Weights of a small GPT-style language model, trained from scratch on English Wikipedia.
Size: 4 heads of 64 (1 for keys and values), MLP 320 SwiGLU, vocabulary 2048.
Architecture: rotary positions, biases on query, key and value, tied embeddings.
Training: a variant of Muon for these matrices, 285M tokens, 8936 steps.
Each number is 128 + 24 x the weight over its row's rms, rounded and kept within 0 to 255. Layers, rows and columns count from 0. The size above them is the row's rms in percent of the matrix's.

# layer 10 MLP down (transposed), 320x256, rms 0.258, rows 60-76, columns 0-63
size [ 99 101  92 105  94  93 101 104 101  97  94  96 105  95 100 101  99]
[[109 119 149 142 126  97 121 111 121 144 122 152 112 157 133 126 137 168  79 128  91 149 160  88 120 119 123 101 120  90 127 156 146 115 157 123  97 120 138 143  71 124 109 103 180 182 114 134 105 139 115 129 102 125  95 136 121 129 113 107 128  98 108 137]
 [136  89  89  85 153 109 124 167 115 124 126 109 120  84 165  98 151 151 176 114 157  67 101 148 154 130 129 157 142 135 111 131 101 136 133 116 104 157  79 155 114 132 151 103 105 156 118 111 149 126 110  92 128 134 118 133 113 127 140 111  83 136 121 140]
 [108  82 119 139 153 149 175  96 105 133  93 107 132 160 153 179 140 153 158 109 116 134 107 116 137 158 169 116  93 155 178 145 126 143 102 127 152 138 163  83 161 161 106  84 201 119 142 144 132  82 103 122 149 131 133 103 134 132 128  89 110 149 141 150]
 [153 129 110 144 148 125  96 106 153  92 142 126 106 139  95 140 114 120 145 121 124 123 115 140 124 147 140 142 157 127  84 120 151  79 129 141 150 166 127 137 122  95 148 122  71 114  95 119 108 154 131 105 116 141 132  98 144 121 190  97 133 194 141 120]
 [136 142 114  93 154 115 119 121  97 152 187  84 142  83 171 104 113 139 139 146 154 125  99 104 125 138 120 161 109 156 121 100 105 128 127 154 109 142 127 127 137 137 150 127 144 143 140 125  86 118 123 133 148 148 109 134 170  94 151 100 144 112 124 128]
 [109 116 150 114 127 143 148 165 143 149 126 123 130 122 152 101 125 114 149 146 140  99 120 106 157 116 159 109 130 108 129 100 111 103 150 136 147 167 124  97 167 141 150 128  85 125 150 124 134 145 112 118 142  93 150 154 169 131 127 124 139 124 162  83]
 [104 112 150 145 121 138 132 104 144 122 147 124 128 121 141 140 101 135 128 105 141  85  84  88 150 141 134 144 134 109 129 119 162 150 149 120 133 150 153 130 105 158 107 135 148 143 131 168 146 139 103 118 108 122 148 129 167 147 130 148  79 134 163 142]
 [160 112 149 114 114 132 110 133 153 141 163  94 126 100 115 118 145  98  87 120 158 122 104 112 124 124 159 153 128 140 128  95 130 139 118 124 113 160 195 105 128 127 137 158 117  82 116 127 100 109 138 129 126 143 117  85 149 138 125 161 162 106 123 126]
 [123 134 137 129 139 158 194 152 136 146  95 138 116 126  97 147 143 145 104 144 134 101 116 128 168 140 163  97 165 175 101 121 126  91 160 155 147 116 136 131 154 130 147 159 103 128 158 138 124 157 154  93 113 113  98 125  97 132 162 142 192 152 131  83]
 [121  89 123 119 157  91 119 106 151 113 157 128 126 119 139 116 125 117 118 119  92 176 119 144 126 138  75 120  99 107 146 169 104 106 127 134 116 163 127 136 104 128 107 144 161 120 151 146 191 134 175 159 149 158 127 105 162 121 127 123 139 158 146 119]
 [ 80 143 151 143 136 135 146 138 164  92 122 114 178 101 141 124 149 164 160 123  74 105 131 149  94 104 141 142 131 143 116  73 159 119 121 144 130  97 123 167 156 114 111 132 146 196 116 133 120 104 103 131 124 133 134 131 147 104  82 137 128 144 128 134]
 [ 94 154 143 105 147 145 127 117  92 124 123 144 148 138  73 107 121 151 165 117 111 134 115 145 134 135 145  97 123 128 145 156 136 141 157 125 131 125  91 162 165  88 141 134 140  93 141 107 119 122 140 141 114 155 138 195 136 116 123 123 100 126 147 118]
 [165 170 126 180 145 141 106 122 125 150  62 108 140 117  99 102 153 132 133 170 113 147 104 117 171 137 139 156 135 155 118 122 145 192  86 139 154 148  89 139 133 140 118 151 132 153 143 114 114 132 124 105 129 103  90 131 125 161 109 140 128 130 150 173]
 [149 145  94 126 118 138 122 130  90 119 147 119 123 162 123 153 128 114 127 159 168 121 127 134 142 118  99 110 140 120 109 168 113 140 158 161 133 147  77  86 118  84 134 134 170 129 139 107 119 115 110 137 164  95 122  89 124 123 113 104 121 126 136 125]
 [115 115 110 112 101 109 152 124 155 112 124  80 119 168 162 126 115 156 135 151 129  82 148 119 206 114 149 106 140 123 156 145 139 155  98 124 158 121 159 103 133 162 153 123 152 133 157 133 103 113 128 115 144 101  79  98 122 152 137 151 117 108 120 138]
 [ 99 113 134 181 147 127 128 166 155  94 123 128 107  94 169 126 130 155 135 119 160 132 128  89 115 147 139 113 120 138 165 100 163 157 125  98  93 155 115 114 153 134 114 120 146 123 100 146 114 124 128 149 143 147 162 114 133  95 118 127 133  97 167 112]
 [ 94 133 138 108 184 168 141 148 135 118 151  96 121 151 104 102  93 144 128 147 130 156 119 131 122 100 134 139 156 144 183 112 117 151 131 157 107 165 179 124 114 150 115 114 170 107 167 151  60 132  72  79 117 122 122 157 135 118 167 118  88 156  94  93]]
# layer 10 MLP gate, 320x256, rms 0.106, rows 61-76, columns 0-63
size [101  92  99  93  97  96 101 106  97  98 102 104  94 101 107  96]
[[139 148 139  79 138 123 119 137  91  99 127 190 164 160 131  92 166 139 124 119 143  80 108 108  89 118 116 168 120 126 128 145 115 138 126  97 180 144  93 102 101 133 109 127 147 143 103  98 188 116 102 125 108 120 103 106 203 125 147 130  96 129 123 164]
 [165 110 168 124 168 130 147 143 139 133  91 149 127 129 135  75 134 131 139 137 141 143 127 163 136 122 132 116 123 126 135 139 140 101 107 108 128 115 150 116  77  94 148 196 135 180  85 126 147 121  91 145 115 146 106 133  97 134  98 126 121  91 137 144]
 [159 153 114  84 116 121 169 114 143  99 115 113 117 164 132 172 143 128 112 112 153  84 135 107 114  95 152 116 124 121 106 137  92 120 161 118 169 134 146 137 120 124 110 145  95 138 127 121 110  95 125 141 139 144 129 103 182 131 181  72 129 128 173 123]
 [ 82 170 137 132  99 142  63 146  98 124 163 143 106 138 144 152 148  75 157  93 155 146 138  92 162  96 140 100 155 120  73 134 168 117 155  98 134 163 117 182 128 122 116 158 116 116 140  82 122 131 153 135 145 137 144 102 140 100 145 125 127 156 100  68]
 [162 131 145 177 154 144 113 163 111 118  91 177 162 150 141 110 124 110  93 111 110 115 114 126 165 141  88 131  91 129 121 133 155 122 171 117 132 169 149 160 126 121 112 138 106 126 133 141 172 106 116 135  92 144 102 136 112 179 117 163 152 158 114 117]
 [139 128 130 126 168  81 111 106 148 128 131 168 125 127 141 160  92 125  94 112  90 126 128 186 130 108 121 140 109  99 146 155  93  93 127 156 144 125 101  97 106 110 155 145 111 130  96  91 147 132 113 129 146 119  77  76 114 120 129 136 107 134 139 155]
 [ 91 101 139 146 162 142 116 143 117 126 150 138 134 156 146 186 101 115 138 144 166 147  99 112  97 189 134 123 157 144 119 153 158 144 154 145 111 106 101 130 117 170 147  90  88 133 191 135  98 153 155 133 156 112 105 115 143 112 100 133 134 109 136 150]
 [151 102 123 148 166 111 115 124 162 142 126 114 141 116  96  59 123 146 111 179 126 102 148 138 104 137 163 157 107 102 168 150 156 133 113 113 113 132 124 141 118 135 112  73 155 109 114 118 105 123 131 162 119 145 155 117 136 174 180 136 133 136 100  87]
 [ 93 166 129 168 173  86 124 131 140  72 132 179 128 159 118 146 139 131 111 171 148 125 126 129 139 184 157  93 129 167 144 153 118  34 113 165 129 152 141 134 121  72 128 122  99 134 147 172 148 104 121 136  97 154 123 164 154 139  59 146 172 101 147 166]
 [108 150 110 105 121 152 102  95  93 121  83 112 123 150 138 173 126 154 152 125 148 132 153 118 108 113 121 124 110 144 134 113 150 111 113 114 130 116 121 129 159  99  88 159 103 145 112 137 139  94  67 106 112 163 124 103 160 154 114 141  91 129 146 130]
 [112 127 146 135 111 124 145  86 161 160 142 103 137 142 110 114 155  92 144 140 138 131 118 130 111 156 135 143 122 136 135 144 127 145 114 141 148 133 193 154 141 140 160 148 117 148 132 117 101  95  94 160 144 107 111 151 152 187 144 152 120 102 123 134]
 [181 145  97 110 153 145 119 136 164 106 118 131 166  87 100 126 131  60 138 130 112 115 138 144 138 119 136 146 120 130 107 128  88 125 146 178 137 124 109 179 119 105 148 131 120 104 113 126 144 116 156 115  92 111 140 110 128 125 108 144  98 124 120 143]
 [129 145 140 129 135 133 142 144 131  59 139 141  77 121 117 119 132 131 158 171 119 146 118  98 154 145  81 137 140 125 137 169 168 114 151 114 114 125 121 146 100 151 127 108 151 124  84 129 112 105 149 116 114 111 115 124  92 103 101  91  97  99 150 149]
 [136  96 138 119 127  88 115 119  86 143 114 107 113 107 113 101 110 141 146 157 143  98 104 176 120 126 133 117 128 115 147  67 117 124 153 146 119 158  61 108  95 154 147 145 126 107 138 112 169  74 150 145 122 142 124 170 124 149 161 110  90 177 147 124]
 [146 141  88 132 143 152 148 161 160 119 113 113 180 114 124 114 134 112 155 145 118 147 101 162 116 161  92 138 155 132  89 135 125 138 125 155 135 140 103 133 159 136 132 157 170 119 128 173 120 116 121 135 101 137 140 139 109 137 147 129 119 130 120 134]
 [118 175 163 118 112 163 105 103 150 110 115 107 139 110 147 129 160  87 164 132 149 151 141 142 137 102 124 116 136 157 119 170  79 107 124 107 144 145 149 109 135 107 124 152 105 157 118 122 118  94 112  89 126  53 131 162  99 107 133 142 110 140 127 105]]
# layer 10 MLP up, 320x256, rms 0.112, rows 61-76, columns 0-63
size [105  89 105  95  95  95  99 105  97  96  99 110  92 101 102  97]
[[127 132 122 108 116  77 100 127 140 128 128 130 124 122  96 131 158 141 136 129 109 152 151 146 154 129 112 148  94  88 162 111  86 138 154 122  95 153 141 150  97 124 178 109 103 118 128 152 151 108 141 127 131 109 128 113 150 113 109 117  95 152 128 146]
 [132 151 170 123 124 161 115 136 114  97 158 153 143  95 153  89 124 135 110 133 121 117 151 105 121 121 140  99 147 128 100 149 165 120 140 167 109  98 108 119 122 135 178 161 167 127 140 125 147 174 158 176 128 157 131 114 115  82 136 129 163  94 123 116]
 [125 142 116 102 104 142 112 118 149  79  99 126 177 120 157 117 143 119 144 131 147  92 160  97 113  99 126  98 144 129 110 114 172 128  95 122 137 153 131 186 152 119 160 131 165 121 113 106 132 107 157 130 168 158 136 158 191 122 125  99 111 108 155 144]
 [153 159 104 125 141  80 146 151 130 137 138 150  81 134  92 123 137 146 131 128  99 145 101 119 135 114 113 134 109 144 171 136 145 170 124 176 151 110 133 123 157 119 152 120 149 113  99 139 116 140 131 155 113 149 164 107 118 140 155 112  89 154 134 156]
 [152 136 164 110 115 115 146  95 132 153  99 168 131 150 131 162 163 114 127 109 141 132 155 102 183 127 101 100 106  80 161 112 156 186 101 123 151 140 132 171 144 172 148 107 136 118  93  88 142 151  89 159 144  96  99 143 137 152 114 149 126 164 104  95]
 [136 116 100 146 122 139 135 115 129 129 127  99 140 134 147 137 140 106 134 128 102 154 144 132 144 130 120 159 138 127 140 132 114 106  94 135 150 157 101 143 107 125 169  84 128 127  71 109 148  98 175  89 153 129 108 135  92 152  83 159 107 114 124 108]
 [ 92 116 108 120 130 142 135 178 126  70 123 190 124 126 124 150 115  94 154 132  99 141  98 137 129 165 170 117  96 117 132 173 131 134 160 102  95 118 161 133 145 126  86 151 135 135 136  99 117  96 173 136 133 163 141 121 123 182 105  88 101 127 135 135]
 [141 156 130 143 105 103 132  94 128 108  99 159 125 115 108  91 119 125 109 101 121  98 149 121 147 157 143 135 115 119 145 196 169 131 131  94 136 134 133 149 140 127  87 143 142  80 129 112  63 139 147 155 141 122 156 125 138 171 101 104 137 134 125  79]
 [143 132 111 131 124 124 149 166 155 142  97 102 146 124 106 135 146 124 142 114 138 148 129 129 146 132 126 153  96 137  74  94 119 129 154 116 131 151 124 147 109 163 143 164 135 123 131 151 132 118  93 122 145  96 106  79 146 127 142 111 110 137 138 121]
 [133 157  83 132 113  67 191 137 128 130 131 132  80  96 150 116 105 132 164 141 105 148 120 133 129 136 139 139 142 185  97 124 125 162 146 111 119 150  99 127 156 114 100 133 120 108 104 142  87 125 203 162 134 129 129 133 101 122 124  96 105 117 122 122]
 [144 134 132 140 134 163 131 148 119 114 113 101 124 114 145 117 148 125 130 164  94 173 148  75 131 141  78 129  97 112  93 108 124 111  74 139 124 155 151  74 112 138 146 109 126 131 114 135 168 107 130 120 151  89 123 142  97  85 147 140 158 144 126 114]
 [120 106 132 112 118  71 138  85 140 138 147 144 152 139 153 115 132 210 145 155 143 119 152  85 134 154 102 126 126 149 102 146 130 127 129 104 113 109 149 109 135 150 119 127 114 125 162  97 113 148  79 174 178 169 116 140 147 160 136 183 147 148 119 142]
 [135 147 149 137 104 144 119 120 127 141 138 166  82 158  90 105 139 112 134 136 145 117 132 120  76 135 141 162 132 146 177 103 117 116 110 137 124  99 151 106 131 138 171 153 121 169 152 127 107 128 125 143 117 123 134 150 123 122 154 122 112 121 133 124]
 [110  67 170 127 115 167 114 164 171 188 141 138 169 125 141 130 123 121  95 126 130 107 113 104 104 120 125 135  82 138 149 114 142 150 179 138 102 133  96 145 138 125 121 122 154  95 118 148 137 115 136 132 150 159 127 126 109 112 147 135 126 122 165 156]
 [167 110 113 130 112 144 115 144 148 153 162 136 129 135  88 170 145 142 103 111 184 108 124 123 131  69 132 100  79 122 154  73 135 112 142 181 136 103 146 163 113 102 115 112 121 120 165 128 135 129 128 101 122 184 167 102 143 102 114 124 141 149 163  90]
 [116 120 146 143 139 153 136 138 158 112 112 155 112 115 103 121 105 127 113 122 143 136 135 153 174 136 119 124 139 101 122 107 148 107 102 144 145 114 102 124 119 156 163 114 154 140 143 165 114  75 160 154 118 131 102  99 129 119 153 167 105 172 131 165]]